config = dict(
    num_hidden_layers=9,
    hidden_size=128,
    num_attention_heads=4,
    num_key_value_heads=2,
    head_dim=32,
    intermediate_size=448,
    vocab_size=2048,
    hidden_act='squared_leaky_relu',
    norm='rmsnorm',
    norm_place='pre',
    norm_eps=1e-05,
    positions='rope',
    rope_theta=48800.0,
    rope_fraction=1.0,
    qk_norm=True,
    attn_scale=0.267,
    bias='all',
    tie_word_embeddings=False,
    parallel_block=False,
    extras=['paired heads', 'gated attention', 'norms scaled by depth', 'capped logits'],
    init='normal',
    init_std_qkv=0.0447,
    init_std_o=0.0,
    init_std_up=0.0447,
    init_std_down=0.0,
    optimizer='cautious_adamw',
    learning_rate=0.00269,
    beta1=0.9,
    beta2=0.99,
    weight_decay=0.17,
    lr_head=0.00619,
    warmup_steps=344,
    schedule='wsd',
    decay_fraction=1.0,
    decay_shape='linear',
    final_lr_fraction=0.0,
    batch_tokens=32768,
    max_seq_len=256,
    doc_mask=True,
    train_tokens=133100000,
    max_steps=4062,
    dataset='wikipedia_en',
)
Each number is 200 + 40 x the weight over its row's rms, rounded and kept within 0 to 999. Layers, rows and columns count from 0. The size before them is the row's rms in percent of the matrix's.

# layer 2 MLP down (transposed), 448x128, rms 0.0467, rows 158-185, columns 0-127
110,228,279,143,236,203,126,226,165,241,241,183,198,248,237,184,182,228,241,269,130,194,226,227,117,198,214,273,151,237,200,220,239,125,208,196,134,174,148,164,207,245,222,210,204,241,200,210,177,219,164,181,181,239,202,219,292,196,175,168,205,162,212,233,180,204,194,210,220,135,153,254,222,184,130,245,186,202,236,224,237,141,204,230,167,170,221,180,185,220,167,258,195,209,262,157,144,189,148,227,163,251,124,146,127,210,233,155,203,202,151,226,245,227,156,136,203,164,229,222,145,220,249,195,278,264,112,244,241
110,230,192,206,203,250,211,214,156,176,174,229,242,282,174,211,189,157,188,141,113,153,172,283,222,223,140,225,238,182,175,183,209,186,186,235,234,217,184,258,296,160,170,285,201,247,292,209,271,259,217,167,244,192,176,235,195,189,190,160,173,233,229,177,148,275,206,181,191,193,228,146,147,252,202,134,232,200,189,233,195,178,191,150,201,182,186,146,223,276,139,207,231,251,153,174,149,195,219,189,232,231,200,200,168,217,210,214,284,238,279,162,243,244,176,153,183,214,181,265,146,94,205,266,215,183,179,200,187
114,168,141,232,191,247,184,159,115,203,147,222,209,283,227,266,179,254,228,267,225,264,206,216,145,167,151,178,228,208,244,200,121,226,181,237,203,217,191,181,189,215,224,199,257,182,180,186,254,239,200,188,154,186,179,175,263,221,165,231,187,165,107,161,168,176,128,212,233,174,221,131,211,207,183,206,229,227,154,154,271,188,220,236,230,202,230,222,267,272,176,177,192,234,200,165,226,127,276,174,151,266,203,98,197,209,179,150,181,213,209,207,166,249,135,208,179,125,264,240,148,206,242,237,197,223,148,187,140
115,213,212,231,199,198,166,232,182,183,181,242,160,79,262,98,113,184,172,204,276,212,135,169,180,165,151,229,131,225,228,173,303,145,223,200,174,180,144,249,237,254,240,266,225,204,269,181,170,237,180,236,164,215,232,183,170,205,216,180,237,214,205,187,237,183,179,236,192,193,233,169,177,146,163,219,191,230,170,209,178,149,208,157,189,258,167,282,187,205,105,230,165,187,302,200,167,194,196,176,235,190,259,211,229,211,232,238,172,239,232,197,159,231,237,171,171,235,175,118,135,220,191,194,246,142,198,172,210
094,210,236,251,212,239,216,158,147,232,227,203,212,216,74,205,226,187,189,233,222,146,204,212,256,215,254,201,236,196,204,217,224,206,169,190,205,183,172,189,168,180,225,193,174,147,172,192,186,283,170,227,201,193,212,141,175,156,256,226,220,185,143,235,257,163,162,216,259,253,223,286,203,262,117,246,254,204,237,163,204,201,150,200,259,162,108,197,138,206,184,183,232,154,201,159,236,216,194,115,246,264,230,200,328,109,218,241,210,202,185,217,174,222,210,176,199,194,141,264,219,248,218,165,180,237,250,226,258
100,213,226,206,197,276,204,178,175,154,246,171,245,138,239,148,249,218,198,148,212,185,183,174,206,155,151,221,224,245,217,209,195,137,243,216,171,223,150,258,227,237,183,175,210,169,285,179,204,172,201,176,128,274,220,212,178,208,217,168,144,236,169,193,222,215,235,171,225,220,255,177,183,175,196,203,232,199,176,109,208,282,180,203,228,212,168,212,263,154,273,206,152,194,231,308,222,227,192,145,194,183,142,165,215,297,253,141,204,198,125,205,165,161,233,256,257,203,238,148,257,143,300,172,173,143,161,184,219
082,186,195,222,182,193,131,233,205,276,218,199,232,196,289,180,286,205,163,224,237,194,191,133,177,289,258,183,274,223,158,223,98,188,157,196,238,224,192,227,188,155,238,205,133,155,183,201,235,230,147,265,237,164,228,154,164,144,220,178,196,194,150,209,206,170,240,256,241,215,274,172,147,158,200,238,242,268,205,241,175,230,181,217,241,206,163,210,320,184,210,182,212,98,210,251,210,210,160,184,142,196,235,271,169,191,220,241,238,144,139,241,266,209,210,227,226,216,221,190,189,191,210,181,195,206,242,157,172
096,168,218,247,241,137,220,189,173,288,205,190,209,190,205,205,215,145,185,193,219,190,243,193,268,165,170,188,224,110,195,183,188,237,242,165,215,222,254,271,167,218,211,218,145,185,200,139,185,201,210,220,224,203,154,210,264,189,210,211,178,260,167,210,187,194,230,190,226,201,233,200,178,151,148,180,245,200,194,190,175,196,223,207,256,184,200,232,276,253,195,214,249,311,112,211,148,167,83,205,250,215,220,217,216,280,208,165,110,220,217,199,264,267,186,224,141,242,195,197,240,166,320,210,140,266,152,210,159
120,242,100,226,150,161,195,232,178,194,177,191,245,220,195,246,218,184,253,185,175,225,215,241,167,169,167,191,181,248,187,142,113,196,194,188,205,199,195,203,176,244,236,247,230,162,282,245,164,230,124,190,207,278,231,208,135,301,211,201,233,200,151,244,154,181,189,174,247,194,200,188,162,160,177,161,160,145,210,145,180,171,167,147,230,157,192,139,184,190,339,204,256,198,151,180,215,192,171,140,187,208,168,160,198,234,226,208,187,175,145,276,255,193,147,214,230,225,181,197,117,151,233,232,137,218,188,277,178
097,161,229,141,229,199,223,261,155,133,267,200,265,160,208,159,177,180,191,235,161,123,140,172,197,178,174,165,221,120,209,213,240,228,182,219,215,251,253,227,191,283,131,181,256,191,143,249,166,164,209,147,120,221,234,237,226,195,161,184,135,218,242,177,208,210,195,176,234,184,176,188,268,190,128,186,211,141,164,214,225,219,197,146,157,205,249,151,263,148,184,231,229,271,172,173,139,199,256,175,284,195,207,199,162,216,231,190,175,215,187,174,249,180,151,141,244,154,150,248,134,193,250,166,135,208,261,181,179
086,160,203,198,210,203,189,183,210,133,255,150,273,170,272,211,221,209,201,189,200,268,250,230,180,187,259,148,224,179,175,218,140,206,185,192,175,168,231,187,264,148,109,213,210,111,161,239,126,141,209,264,200,259,196,192,227,170,205,177,194,182,184,204,187,267,248,187,131,217,176,229,226,295,193,175,171,145,214,162,139,217,176,203,134,182,233,222,164,187,209,204,98,187,251,156,141,224,199,164,168,168,229,209,202,170,190,159,284,210,225,210,268,218,194,182,226,201,237,116,219,160,285,146,184,180,193,248,274
104,161,231,206,182,215,237,264,231,192,280,214,223,150,248,177,208,150,228,154,234,167,193,215,217,187,191,204,267,203,260,166,148,190,210,178,301,191,188,157,250,203,182,179,267,222,196,199,185,160,183,168,221,127,174,201,195,182,200,244,325,232,258,190,179,198,164,225,171,239,149,139,180,159,181,137,199,242,172,203,105,226,266,168,227,224,289,232,207,177,237,173,170,149,135,212,135,114,183,193,139,211,162,187,149,223,196,229,245,222,227,255,189,195,205,190,141,207,177,205,248,143,251,263,190,288,169,209,174
076,244,144,206,220,218,201,136,188,159,133,176,231,169,234,198,215,231,184,155,138,178,320,251,155,234,232,195,149,207,179,250,162,176,149,176,198,156,167,189,244,198,202,195,281,229,225,234,190,257,189,171,264,195,213,227,164,197,143,240,243,283,144,183,185,153,168,195,257,180,269,232,258,251,174,219,186,246,233,220,183,268,228,145,131,179,177,157,226,150,167,206,229,164,267,271,146,213,156,210,167,182,249,262,202,186,222,245,196,217,138,252,183,122,162,187,289,239,190,216,221,173,147,180,208,186,222,175,232
098,243,207,188,184,181,169,183,210,136,262,282,184,243,204,161,195,256,208,189,175,261,221,228,252,186,218,249,226,179,249,266,228,215,206,205,191,154,138,228,259,132,221,241,249,149,207,211,206,148,232,128,141,194,208,160,179,216,201,231,150,178,178,172,150,224,181,248,184,125,204,145,267,209,168,220,223,242,260,121,202,198,212,110,188,160,165,156,233,201,96,242,160,175,265,148,221,212,141,168,187,211,155,123,153,191,233,279,234,180,179,129,200,190,280,197,229,210,222,258,195,195,159,149,192,187,223,224,233
090,198,194,198,166,151,257,194,178,223,185,260,228,227,171,175,214,170,230,166,234,295,180,175,167,183,263,158,208,157,204,225,228,230,219,232,172,165,128,251,215,117,206,159,234,224,159,217,189,210,242,138,296,136,227,248,198,254,189,209,243,173,247,246,135,171,235,212,254,243,173,151,176,97,187,188,253,219,157,202,109,181,196,208,243,183,169,201,241,222,160,176,170,181,205,199,168,239,207,239,225,114,116,190,208,231,248,174,197,264,208,287,208,197,233,207,183,271,179,152,222,183,227,164,216,195,308,186,173
097,223,206,110,169,159,203,121,211,191,195,201,170,204,240,263,205,225,215,127,144,209,234,203,221,211,230,178,239,150,175,221,155,113,160,134,223,134,234,186,140,255,187,179,237,219,135,129,252,112,215,160,168,202,191,242,212,140,200,225,114,231,243,183,272,249,248,163,225,222,158,281,178,329,182,213,160,165,164,144,187,217,254,203,240,210,213,171,204,234,129,205,194,184,163,180,223,153,180,214,240,258,263,216,198,240,228,190,218,189,189,146,183,220,214,238,209,228,159,260,206,144,209,231,189,183,215,166,213
111,215,190,169,203,190,233,131,147,213,254,160,137,230,249,132,109,123,220,198,235,162,178,181,216,254,184,185,184,265,218,227,224,208,215,130,166,153,251,222,176,182,217,243,162,212,170,180,176,282,146,208,123,227,201,282,124,89,183,230,273,207,250,170,234,269,176,203,191,208,236,209,279,197,234,216,235,169,187,277,227,161,141,227,209,226,199,185,215,144,161,232,242,180,193,231,222,119,211,229,171,244,168,189,200,177,276,178,199,200,239,245,151,264,184,171,224,217,264,173,180,180,214,194,213,152,175,193,182
071,227,176,179,218,171,165,223,194,194,197,209,203,185,151,214,287,153,317,176,294,209,218,157,194,208,315,265,179,172,212,155,131,244,201,253,182,318,192,245,199,271,256,218,193,196,176,238,155,121,194,176,265,167,174,152,248,227,231,214,196,167,210,175,239,217,261,186,172,209,166,223,200,181,185,234,141,217,155,156,274,269,166,175,233,203,243,175,177,190,219,229,183,204,187,150,188,189,132,303,190,167,208,225,206,168,219,164,191,238,194,156,164,194,139,207,141,241,224,234,200,213,159,149,210,231,219,159,187
115,154,213,220,224,167,172,253,182,210,202,258,190,214,115,155,183,265,186,217,163,104,115,161,190,182,184,137,245,215,195,181,192,260,205,142,207,209,122,167,213,191,225,184,131,171,240,192,208,258,129,149,188,177,160,156,215,245,171,162,190,220,159,206,242,209,239,135,184,199,253,219,196,147,225,126,196,210,263,211,235,155,140,223,173,126,233,232,132,193,242,126,241,206,235,162,193,197,245,160,132,153,150,198,320,199,146,225,179,196,200,208,170,211,174,231,222,211,189,176,135,214,182,173,251,168,236,241,141
111,215,241,180,232,216,142,153,207,184,223,190,202,119,227,240,164,160,158,136,191,162,214,200,195,247,192,200,154,223,202,147,168,164,229,228,189,167,214,140,264,241,173,201,144,128,95,129,199,186,210,223,139,217,191,196,231,188,209,159,153,212,205,217,173,174,166,201,230,194,252,205,174,178,236,248,218,217,201,140,242,227,115,158,132,148,172,233,242,197,210,230,170,200,211,103,209,136,134,239,218,158,185,178,54,208,176,246,187,185,150,166,186,190,238,265,156,173,182,111,208,146,144,173,181,181,165,228,227
099,244,225,188,239,262,202,185,161,245,214,166,187,215,193,232,186,164,162,172,218,248,236,255,135,225,213,224,232,256,234,157,130,172,273,201,250,247,264,220,244,250,279,187,186,216,215,276,170,182,160,213,173,159,182,93,201,247,246,161,151,211,212,172,155,205,198,154,258,204,243,203,209,259,152,198,159,162,241,192,250,231,137,227,237,213,274,197,187,265,149,169,209,252,127,185,175,133,185,172,134,211,142,186,272,163,169,247,160,185,224,211,235,177,207,191,122,156,182,118,167,139,184,171,235,194,224,214,190
063,257,201,162,169,232,244,270,244,253,166,216,198,247,226,227,204,131,158,180,199,219,202,250,143,164,116,168,276,233,261,217,243,225,180,163,137,278,191,193,215,256,253,222,250,174,173,184,108,223,110,168,259,202,272,211,279,233,205,174,160,227,216,201,194,205,171,225,173,237,221,232,216,174,224,239,186,193,121,218,249,208,186,233,200,196,281,231,226,180,187,234,249,201,236,263,172,120,258,198,143,178,228,186,231,252,243,202,189,208,239,221,267,179,192,169,143,192,185,130,184,201,122,215,192,148,192,212,151
094,206,142,281,130,168,141,168,195,166,251,210,251,222,215,248,181,252,183,185,205,166,204,248,132,174,206,172,171,127,177,300,193,173,216,296,253,220,240,197,175,276,158,194,152,140,157,212,222,150,194,156,103,165,202,182,166,184,232,198,180,193,185,231,214,145,167,160,200,196,200,185,203,247,267,196,212,246,169,224,250,234,185,205,214,240,188,182,162,178,211,254,134,203,179,245,167,208,136,254,222,148,257,195,186,210,192,218,202,242,181,184,137,123,182,196,244,131,231,172,197,174,242,124,176,172,275,126,156
100,253,135,199,212,185,166,198,289,195,151,265,173,253,167,185,222,131,194,204,142,205,218,174,270,246,271,238,228,217,181,208,233,226,158,191,179,158,175,268,159,142,209,169,228,247,234,184,174,205,167,177,138,154,152,176,233,280,187,168,248,146,154,226,220,191,202,204,282,251,213,217,121,220,132,147,134,188,198,235,184,263,138,262,202,139,212,209,215,263,233,194,229,180,170,177,149,145,120,253,204,223,186,271,220,230,204,269,161,233,222,161,165,229,244,144,227,225,216,157,235,146,227,197,185,196,242,189,216
113,246,227,139,219,170,214,222,216,180,265,220,169,189,185,188,202,177,225,156,162,179,159,148,156,222,143,264,152,202,188,235,96,183,239,176,189,174,212,261,152,233,220,229,182,172,139,258,187,177,175,244,174,179,214,159,201,197,213,147,119,255,252,200,185,188,207,179,282,178,176,270,222,172,184,266,200,170,164,183,241,146,170,196,181,199,270,199,201,158,256,200,222,203,118,176,158,229,222,166,287,181,232,191,213,195,172,186,245,280,347,207,244,152,246,238,129,211,226,157,204,230,258,152,220,248,190,206,205
121,131,181,213,195,200,224,182,243,196,101,206,164,189,145,191,155,246,208,238,247,224,155,206,231,204,151,250,197,209,218,182,219,198,208,196,227,233,195,260,212,168,155,227,162,215,169,260,149,103,234,200,206,241,217,167,248,112,205,193,195,194,153,239,179,249,95,219,214,209,257,192,217,251,244,195,243,196,188,176,219,246,222,212,247,271,131,179,142,253,176,150,175,180,224,205,210,272,216,130,140,163,272,153,125,206,183,193,123,198,183,161,233,215,223,251,182,178,195,268,163,188,113,196,165,109,155,195,220
114,183,172,204,233,188,152,291,190,198,298,206,175,242,216,256,213,189,152,184,158,205,202,256,185,123,230,231,218,258,145,216,223,253,188,165,156,265,208,152,200,217,153,155,218,246,269,107,214,171,227,194,247,279,146,234,233,205,212,160,187,232,205,182,186,148,203,165,179,213,238,231,182,163,179,197,171,145,179,184,182,185,230,169,274,228,232,179,151,264,229,209,173,153,156,133,199,235,195,208,222,206,197,259,114,251,192,232,212,158,176,181,181,188,160,198,137,250,114,183,175,77,125,195,216,242,178,179,182
076,173,177,127,173,203,197,213,168,165,129,213,202,213,159,219,210,213,210,239,294,299,144,188,147,217,210,277,187,229,247,175,260,197,164,254,215,108,213,225,188,184,184,126,202,198,197,192,154,271,246,171,251,248,174,193,206,221,198,170,176,215,181,126,184,162,182,189,180,224,181,183,178,71,260,209,296,218,177,230,213,170,182,274,154,192,170,218,268,191,169,105,174,205,239,237,218,195,212,205,188,231,190,164,167,227,217,244,194,164,193,147,236,192,270,146,123,235,208,198,263,222,219,257,214,223,215,247,178
# layer 2 MLP up, 448x128, rms 0.0602, rows 159-185, columns 0-127
108,168,248,226,169,153,219,200,172,204,266,235,168,171,224,221,192,264,226,234,244,255,210,185,215,153,220,173,201,173,174,157,211,212,150,130,166,256,248,169,146,217,159,210,245,213,118,252,169,146,184,192,179,185,247,169,215,273,202,242,218,253,165,188,135,204,161,266,252,173,176,215,249,197,187,178,233,159,138,233,180,196,292,228,253,272,183,266,265,164,220,184,187,193,241,221,246,199,226,203,189,155,240,138,193,98,174,204,223,151,141,209,136,191,279,139,236,204,237,199,279,239,226,211,252,189,211,275,186
116,130,203,206,295,203,200,216,155,183,238,206,172,130,191,176,257,158,201,216,224,146,167,252,202,269,162,173,187,203,238,142,203,243,182,241,283,144,166,275,233,172,198,205,152,166,125,148,145,215,218,180,203,299,252,202,239,226,167,239,263,240,176,158,228,184,257,211,136,204,186,220,187,177,296,182,182,244,180,244,206,201,148,178,270,171,143,167,171,184,202,218,204,137,229,196,260,195,196,183,217,172,164,173,224,266,153,155,146,205,283,248,190,130,235,218,181,175,239,244,186,164,200,190,141,181,254,181,233
111,158,177,198,245,276,245,149,153,189,252,185,220,217,203,186,166,195,212,227,162,180,234,149,223,202,93,265,189,179,274,196,292,153,143,135,154,209,217,252,216,266,191,229,171,196,237,142,198,152,204,221,167,176,256,187,242,213,174,160,215,235,261,145,197,205,216,176,228,190,225,191,179,250,267,222,195,192,121,189,186,112,260,259,186,278,162,167,240,230,244,177,149,173,202,223,259,202,200,265,175,217,216,244,181,227,145,194,163,242,159,131,227,155,243,148,199,136,134,153,150,232,191,175,222,249,220,213,201
092,174,138,202,180,228,173,177,207,166,258,214,164,92,167,173,231,213,220,211,203,207,213,160,266,182,167,177,179,243,205,151,207,208,278,195,189,225,197,227,217,212,241,207,246,236,218,172,145,273,147,207,246,239,137,150,133,208,213,258,194,200,176,157,178,195,244,172,221,173,180,259,193,199,210,197,93,221,185,163,256,276,190,197,118,193,188,174,138,187,181,248,170,194,186,182,184,159,157,206,185,251,142,222,149,189,296,184,157,177,274,166,246,158,266,267,181,138,256,186,181,183,273,163,218,279,166,151,161
100,201,203,267,186,186,164,163,174,150,261,258,287,205,253,197,229,259,216,173,223,224,215,197,180,182,172,232,234,254,167,221,215,261,131,213,216,270,216,217,219,199,214,203,174,161,205,142,229,265,209,234,170,265,195,203,219,180,192,70,223,241,222,166,210,241,251,190,198,231,202,217,232,207,206,248,182,260,176,113,197,175,231,203,267,193,191,236,299,135,156,161,167,261,244,168,195,199,176,144,194,197,184,164,174,211,237,231,180,228,221,142,201,135,124,246,127,190,222,212,320,168,204,230,177,192,164,238,249
080,264,206,167,202,237,227,131,213,211,162,211,236,112,208,223,175,101,207,191,184,245,243,267,231,197,234,210,170,192,205,230,270,227,175,282,132,172,90,169,244,146,212,156,184,261,238,217,156,185,217,155,220,145,146,206,146,137,177,217,236,245,161,187,186,225,163,169,221,214,178,171,254,183,182,254,129,150,190,234,170,234,205,211,216,182,256,193,119,199,227,199,237,224,155,159,175,247,200,286,191,190,297,194,180,172,201,151,173,216,225,227,185,228,180,162,258,207,182,126,229,173,127,157,222,220,174,205,254
097,209,210,199,243,125,178,154,231,180,149,129,180,224,231,139,256,124,187,171,182,179,147,281,135,287,218,143,135,206,243,248,190,206,159,234,236,202,143,261,235,216,222,139,216,196,241,210,143,202,207,190,207,197,220,189,245,229,189,169,244,239,174,210,199,236,216,216,194,241,236,247,266,171,133,245,141,193,158,188,155,162,195,196,273,135,177,195,121,260,215,175,254,150,191,187,267,223,210,197,211,176,184,201,234,246,235,184,184,201,171,198,181,153,158,139,243,220,175,299,198,202,250,217,109,123,223,209,184
121,170,224,235,121,144,164,202,159,180,196,196,105,132,164,210,188,179,214,213,162,242,294,217,194,166,184,191,236,214,184,161,246,212,249,148,143,211,244,192,144,227,164,169,191,151,217,199,210,248,147,156,225,225,169,189,256,184,197,198,240,235,189,225,188,212,187,173,201,242,242,115,227,239,208,173,134,232,172,185,98,158,257,215,231,292,250,177,216,204,119,274,284,157,228,250,244,189,213,212,210,206,240,211,187,179,234,265,205,128,195,234,222,131,242,155,229,208,237,198,208,275,221,233,291,188,190,212,177
098,189,228,217,235,223,190,221,183,255,178,159,224,240,247,249,211,190,161,258,216,251,231,182,204,220,167,237,170,300,211,214,170,182,190,221,229,195,203,179,227,182,182,163,265,243,204,166,245,190,218,167,179,141,270,141,162,275,156,147,223,142,148,156,234,145,178,189,171,249,287,256,162,212,258,219,140,233,183,204,233,261,194,180,212,168,162,181,127,245,215,166,177,129,200,228,173,186,128,220,178,245,164,194,167,174,143,211,241,185,216,243,189,107,256,218,122,225,149,173,103,173,187,223,263,206,155,192,126
085,190,264,201,239,239,167,170,169,186,229,142,186,213,270,221,226,196,203,231,273,157,279,170,245,202,275,222,197,245,268,167,219,195,199,191,293,166,203,203,172,168,159,231,135,177,230,228,189,259,211,166,191,199,212,222,203,245,208,155,203,260,249,234,205,183,225,164,167,139,217,255,189,167,174,175,137,183,163,200,240,162,240,224,250,142,247,228,202,192,189,211,176,197,138,219,171,218,164,274,161,204,186,228,168,173,294,305,193,270,153,202,218,227,182,224,146,192,250,143,307,218,238,241,255,238,266,215,257
108,194,184,224,310,149,178,145,176,157,129,214,123,189,159,182,242,171,246,175,216,133,212,182,233,183,154,214,150,108,243,203,204,199,198,190,238,205,163,214,197,184,216,158,264,158,241,161,137,148,215,182,256,234,227,149,214,178,178,162,220,217,160,147,208,257,215,219,190,204,249,211,196,224,224,161,163,232,244,195,196,244,136,145,223,159,146,193,141,150,210,176,246,135,223,222,208,223,243,197,177,198,191,134,256,198,279,172,240,211,256,98,137,185,227,232,245,208,299,260,167,218,254,192,174,139,214,184,225
074,165,182,273,195,218,129,226,222,207,188,223,263,202,175,186,133,192,245,136,277,212,271,171,183,155,169,202,226,281,256,235,208,201,227,169,214,219,229,185,204,117,209,252,208,92,184,124,188,185,217,164,252,180,199,230,165,127,142,203,219,239,237,136,175,212,177,194,121,243,150,194,189,218,209,202,150,249,221,187,221,185,207,167,210,203,190,236,189,152,232,218,231,157,193,206,131,178,239,204,171,176,145,227,204,184,187,204,154,187,202,159,177,188,195,216,188,207,159,141,201,118,271,189,273,304,144,305,238
096,199,213,149,229,233,193,207,209,217,230,228,182,199,180,181,167,203,224,222,184,238,259,180,175,112,163,249,181,212,302,194,207,167,190,189,209,195,220,174,242,204,284,174,175,198,219,220,252,215,189,223,179,224,186,271,148,244,210,134,105,163,153,183,126,261,165,245,159,120,189,142,204,175,194,150,182,234,168,129,89,193,205,136,181,125,257,213,245,173,199,251,195,209,162,222,178,238,163,165,140,163,170,91,164,227,233,176,189,209,201,197,287,185,174,226,226,196,172,116,175,136,209,170,244,214,193,173,219
087,259,223,183,163,196,172,234,244,202,177,169,268,218,166,158,201,251,224,185,239,211,251,191,220,212,218,185,283,226,223,180,185,204,224,185,182,164,239,132,132,179,151,166,251,224,225,166,255,233,247,173,149,184,189,165,200,159,272,158,125,213,238,229,103,242,185,140,256,249,131,231,194,170,201,210,250,215,250,182,233,252,202,159,131,197,221,166,245,205,160,238,143,192,220,182,146,231,207,202,186,207,172,148,208,288,222,223,113,218,238,219,138,192,165,303,153,185,199,197,216,173,130,226,121,225,123,205,229
099,120,207,240,225,157,250,223,146,179,217,198,147,191,182,126,224,195,256,167,217,230,132,191,210,188,222,164,224,197,197,182,207,203,206,226,215,265,205,178,206,165,214,220,199,215,195,217,232,223,184,221,240,197,311,205,172,173,262,151,226,258,191,221,90,171,145,136,253,159,195,129,206,128,188,124,197,163,220,158,137,149,155,190,181,204,142,128,231,191,228,190,185,205,220,282,213,204,249,207,100,172,170,184,173,210,185,189,201,137,208,224,203,212,231,145,132,199,179,163,259,318,222,170,254,148,219,189,237
109,262,248,186,195,197,345,163,229,157,221,181,143,171,187,263,275,194,205,213,166,256,221,218,291,235,201,245,157,156,190,237,136,204,255,270,221,199,221,200,248,166,178,178,277,188,208,217,199,171,168,119,258,163,178,195,205,155,191,150,157,178,141,230,130,220,183,145,205,221,183,199,260,142,188,174,246,165,207,197,135,170,214,206,250,137,200,272,136,197,199,185,240,182,201,169,174,218,189,191,119,160,256,212,145,240,235,177,259,244,232,192,142,154,218,222,200,209,206,166,218,205,205,168,266,154,227,181,166
066,145,228,225,122,237,259,137,161,174,151,204,235,181,229,223,278,195,128,185,143,223,198,154,199,184,147,205,118,194,212,226,255,168,129,214,159,182,224,218,256,245,183,207,212,150,263,237,214,286,208,172,210,225,228,150,207,194,180,252,179,168,242,191,204,200,181,176,173,179,170,187,213,195,200,197,164,240,233,208,236,126,246,265,228,252,160,135,201,185,122,188,244,267,174,158,257,179,216,161,206,283,179,132,264,144,214,165,177,216,148,171,208,249,95,213,236,236,191,192,210,196,118,202,208,230,241,167,252
121,258,226,178,144,236,153,218,187,218,129,190,205,186,204,260,215,140,210,228,259,180,291,166,220,168,141,222,182,191,194,239,236,175,206,269,210,180,177,208,121,218,179,220,232,219,124,152,233,218,186,173,185,230,288,124,186,190,157,234,160,156,284,176,171,169,191,149,214,214,122,135,269,273,206,229,220,234,180,199,205,193,197,179,179,161,203,235,203,247,163,189,198,162,212,265,251,257,146,242,198,219,288,160,156,188,182,250,212,158,230,178,228,173,251,208,182,196,147,140,253,271,236,159,300,183,217,195,216
111,253,181,152,171,186,271,224,214,154,267,266,120,210,177,200,207,267,226,174,157,216,186,209,170,199,222,213,235,146,200,178,202,256,195,223,251,169,193,139,218,224,261,125,243,254,177,209,177,225,232,215,221,194,273,204,110,233,213,182,262,181,208,256,231,244,171,189,216,139,201,257,215,239,151,143,171,193,224,164,127,250,251,205,230,223,226,206,163,172,221,247,166,197,252,180,230,203,204,171,132,234,244,110,148,133,191,187,218,215,136,210,288,239,249,212,146,220,160,123,201,208,147,219,255,192,261,151,218
098,252,220,198,115,160,178,171,148,124,193,229,150,214,190,171,233,258,187,163,137,179,246,180,130,222,126,217,150,221,201,180,223,208,129,128,132,209,171,235,166,246,243,248,228,140,202,244,264,163,167,207,241,189,147,237,199,204,145,263,136,214,214,201,215,196,217,162,240,144,168,179,210,120,219,113,192,196,256,228,250,137,144,227,165,191,197,257,138,175,180,249,149,204,162,187,255,189,220,178,172,190,175,101,187,186,245,191,251,206,136,155,242,196,161,162,192,207,201,160,215,228,156,235,147,165,167,221,202
054,199,201,232,196,155,152,205,190,234,143,264,235,230,254,267,264,122,180,184,183,196,158,135,165,200,189,113,224,235,181,158,206,243,150,277,198,251,219,178,271,173,195,222,223,233,170,188,215,183,151,221,217,251,247,278,198,194,164,228,219,253,165,155,164,129,174,202,234,207,214,188,179,212,191,240,132,223,214,262,268,267,229,318,213,209,246,239,202,191,161,276,208,270,216,181,250,181,207,239,184,214,239,163,173,200,163,162,185,146,273,236,229,200,185,165,127,158,224,172,187,222,250,231,216,176,224,254,263
092,176,191,226,241,192,138,228,185,249,228,162,247,180,196,243,253,215,161,153,202,232,157,253,180,161,242,199,321,223,198,185,199,249,160,158,154,189,160,164,252,113,182,187,238,145,147,196,177,198,178,164,196,216,159,273,206,261,126,208,224,191,214,166,157,193,297,255,230,169,220,246,217,161,213,195,132,215,215,192,214,138,231,232,191,214,181,214,160,168,165,245,212,218,198,137,159,143,185,137,158,219,208,223,186,119,240,200,191,202,198,220,317,225,203,210,180,264,168,247,215,245,137,271,129,218,149,163,191
098,205,238,233,194,139,171,134,170,177,170,235,247,194,65,196,223,220,253,199,264,218,253,189,171,219,214,191,205,218,229,203,214,102,207,237,179,228,176,86,192,129,171,256,231,147,201,213,175,220,157,216,210,224,279,198,191,182,156,196,224,215,203,244,220,187,144,218,199,214,163,208,193,245,169,230,211,271,171,205,191,250,112,169,194,231,159,181,236,184,162,195,205,146,135,219,168,225,234,204,183,150,210,76,157,213,133,163,151,198,152,271,182,205,159,219,186,250,169,173,182,274,112,219,183,200,187,231,214
116,270,193,233,238,223,240,207,152,273,147,199,250,238,137,161,177,242,151,190,204,268,226,210,125,234,133,164,214,194,208,209,188,172,206,207,186,258,179,169,147,230,195,227,272,175,121,188,253,251,131,207,177,222,269,218,206,149,209,223,194,107,189,212,184,230,186,193,184,151,139,118,220,222,165,131,189,200,284,133,201,175,262,210,173,177,198,173,180,186,224,164,212,259,225,226,237,172,188,276,161,211,206,161,216,216,192,178,234,122,210,210,135,150,219,168,189,182,202,144,192,269,190,140,165,294,164,174,156
132,225,253,218,239,153,151,183,165,197,182,220,271,200,247,177,250,218,167,191,211,176,215,168,179,200,196,217,244,247,201,230,255,244,217,221,257,237,230,225,267,248,195,194,191,174,183,200,216,172,178,164,206,197,139,278,198,262,132,169,216,198,163,199,213,253,293,130,151,184,208,177,298,162,194,162,219,198,225,284,210,146,243,215,207,187,150,257,181,251,185,285,120,264,222,227,169,161,152,183,225,274,105,227,225,210,196,223,301,206,204,214,214,134,213,261,199,229,222,184,258,146,196,195,241,188,159,195,262
123,194,225,238,241,238,190,180,186,142,230,197,204,148,175,148,212,241,254,236,251,153,207,173,134,231,175,205,168,105,176,174,132,168,152,160,192,212,172,134,165,218,237,216,223,222,114,260,215,208,189,222,186,221,229,188,223,232,230,219,202,131,226,202,276,183,191,218,219,177,265,120,192,219,208,184,175,225,208,140,211,134,186,188,114,204,182,240,138,126,234,152,210,217,253,206,230,197,232,177,199,179,229,141,250,132,250,177,195,149,196,199,288,319,260,177,245,140,188,197,127,227,169,197,264,188,238,214,223
074,171,202,194,235,280,233,247,213,272,201,174,158,236,159,229,189,194,240,189,222,213,215,147,151,191,223,149,122,209,275,231,187,170,180,252,287,256,173,212,176,172,159,239,161,206,111,250,205,206,203,220,183,261,140,214,236,201,152,206,194,172,188,166,284,216,194,201,215,213,202,153,210,205,254,120,253,228,221,218,223,221,166,201,231,197,165,155,183,175,167,259,224,185,207,177,206,208,133,216,174,271,187,177,236,134,237,152,238,232,257,292,161,238,159,116,300,146,249,181,162,135,179,145,194,181,163,228,215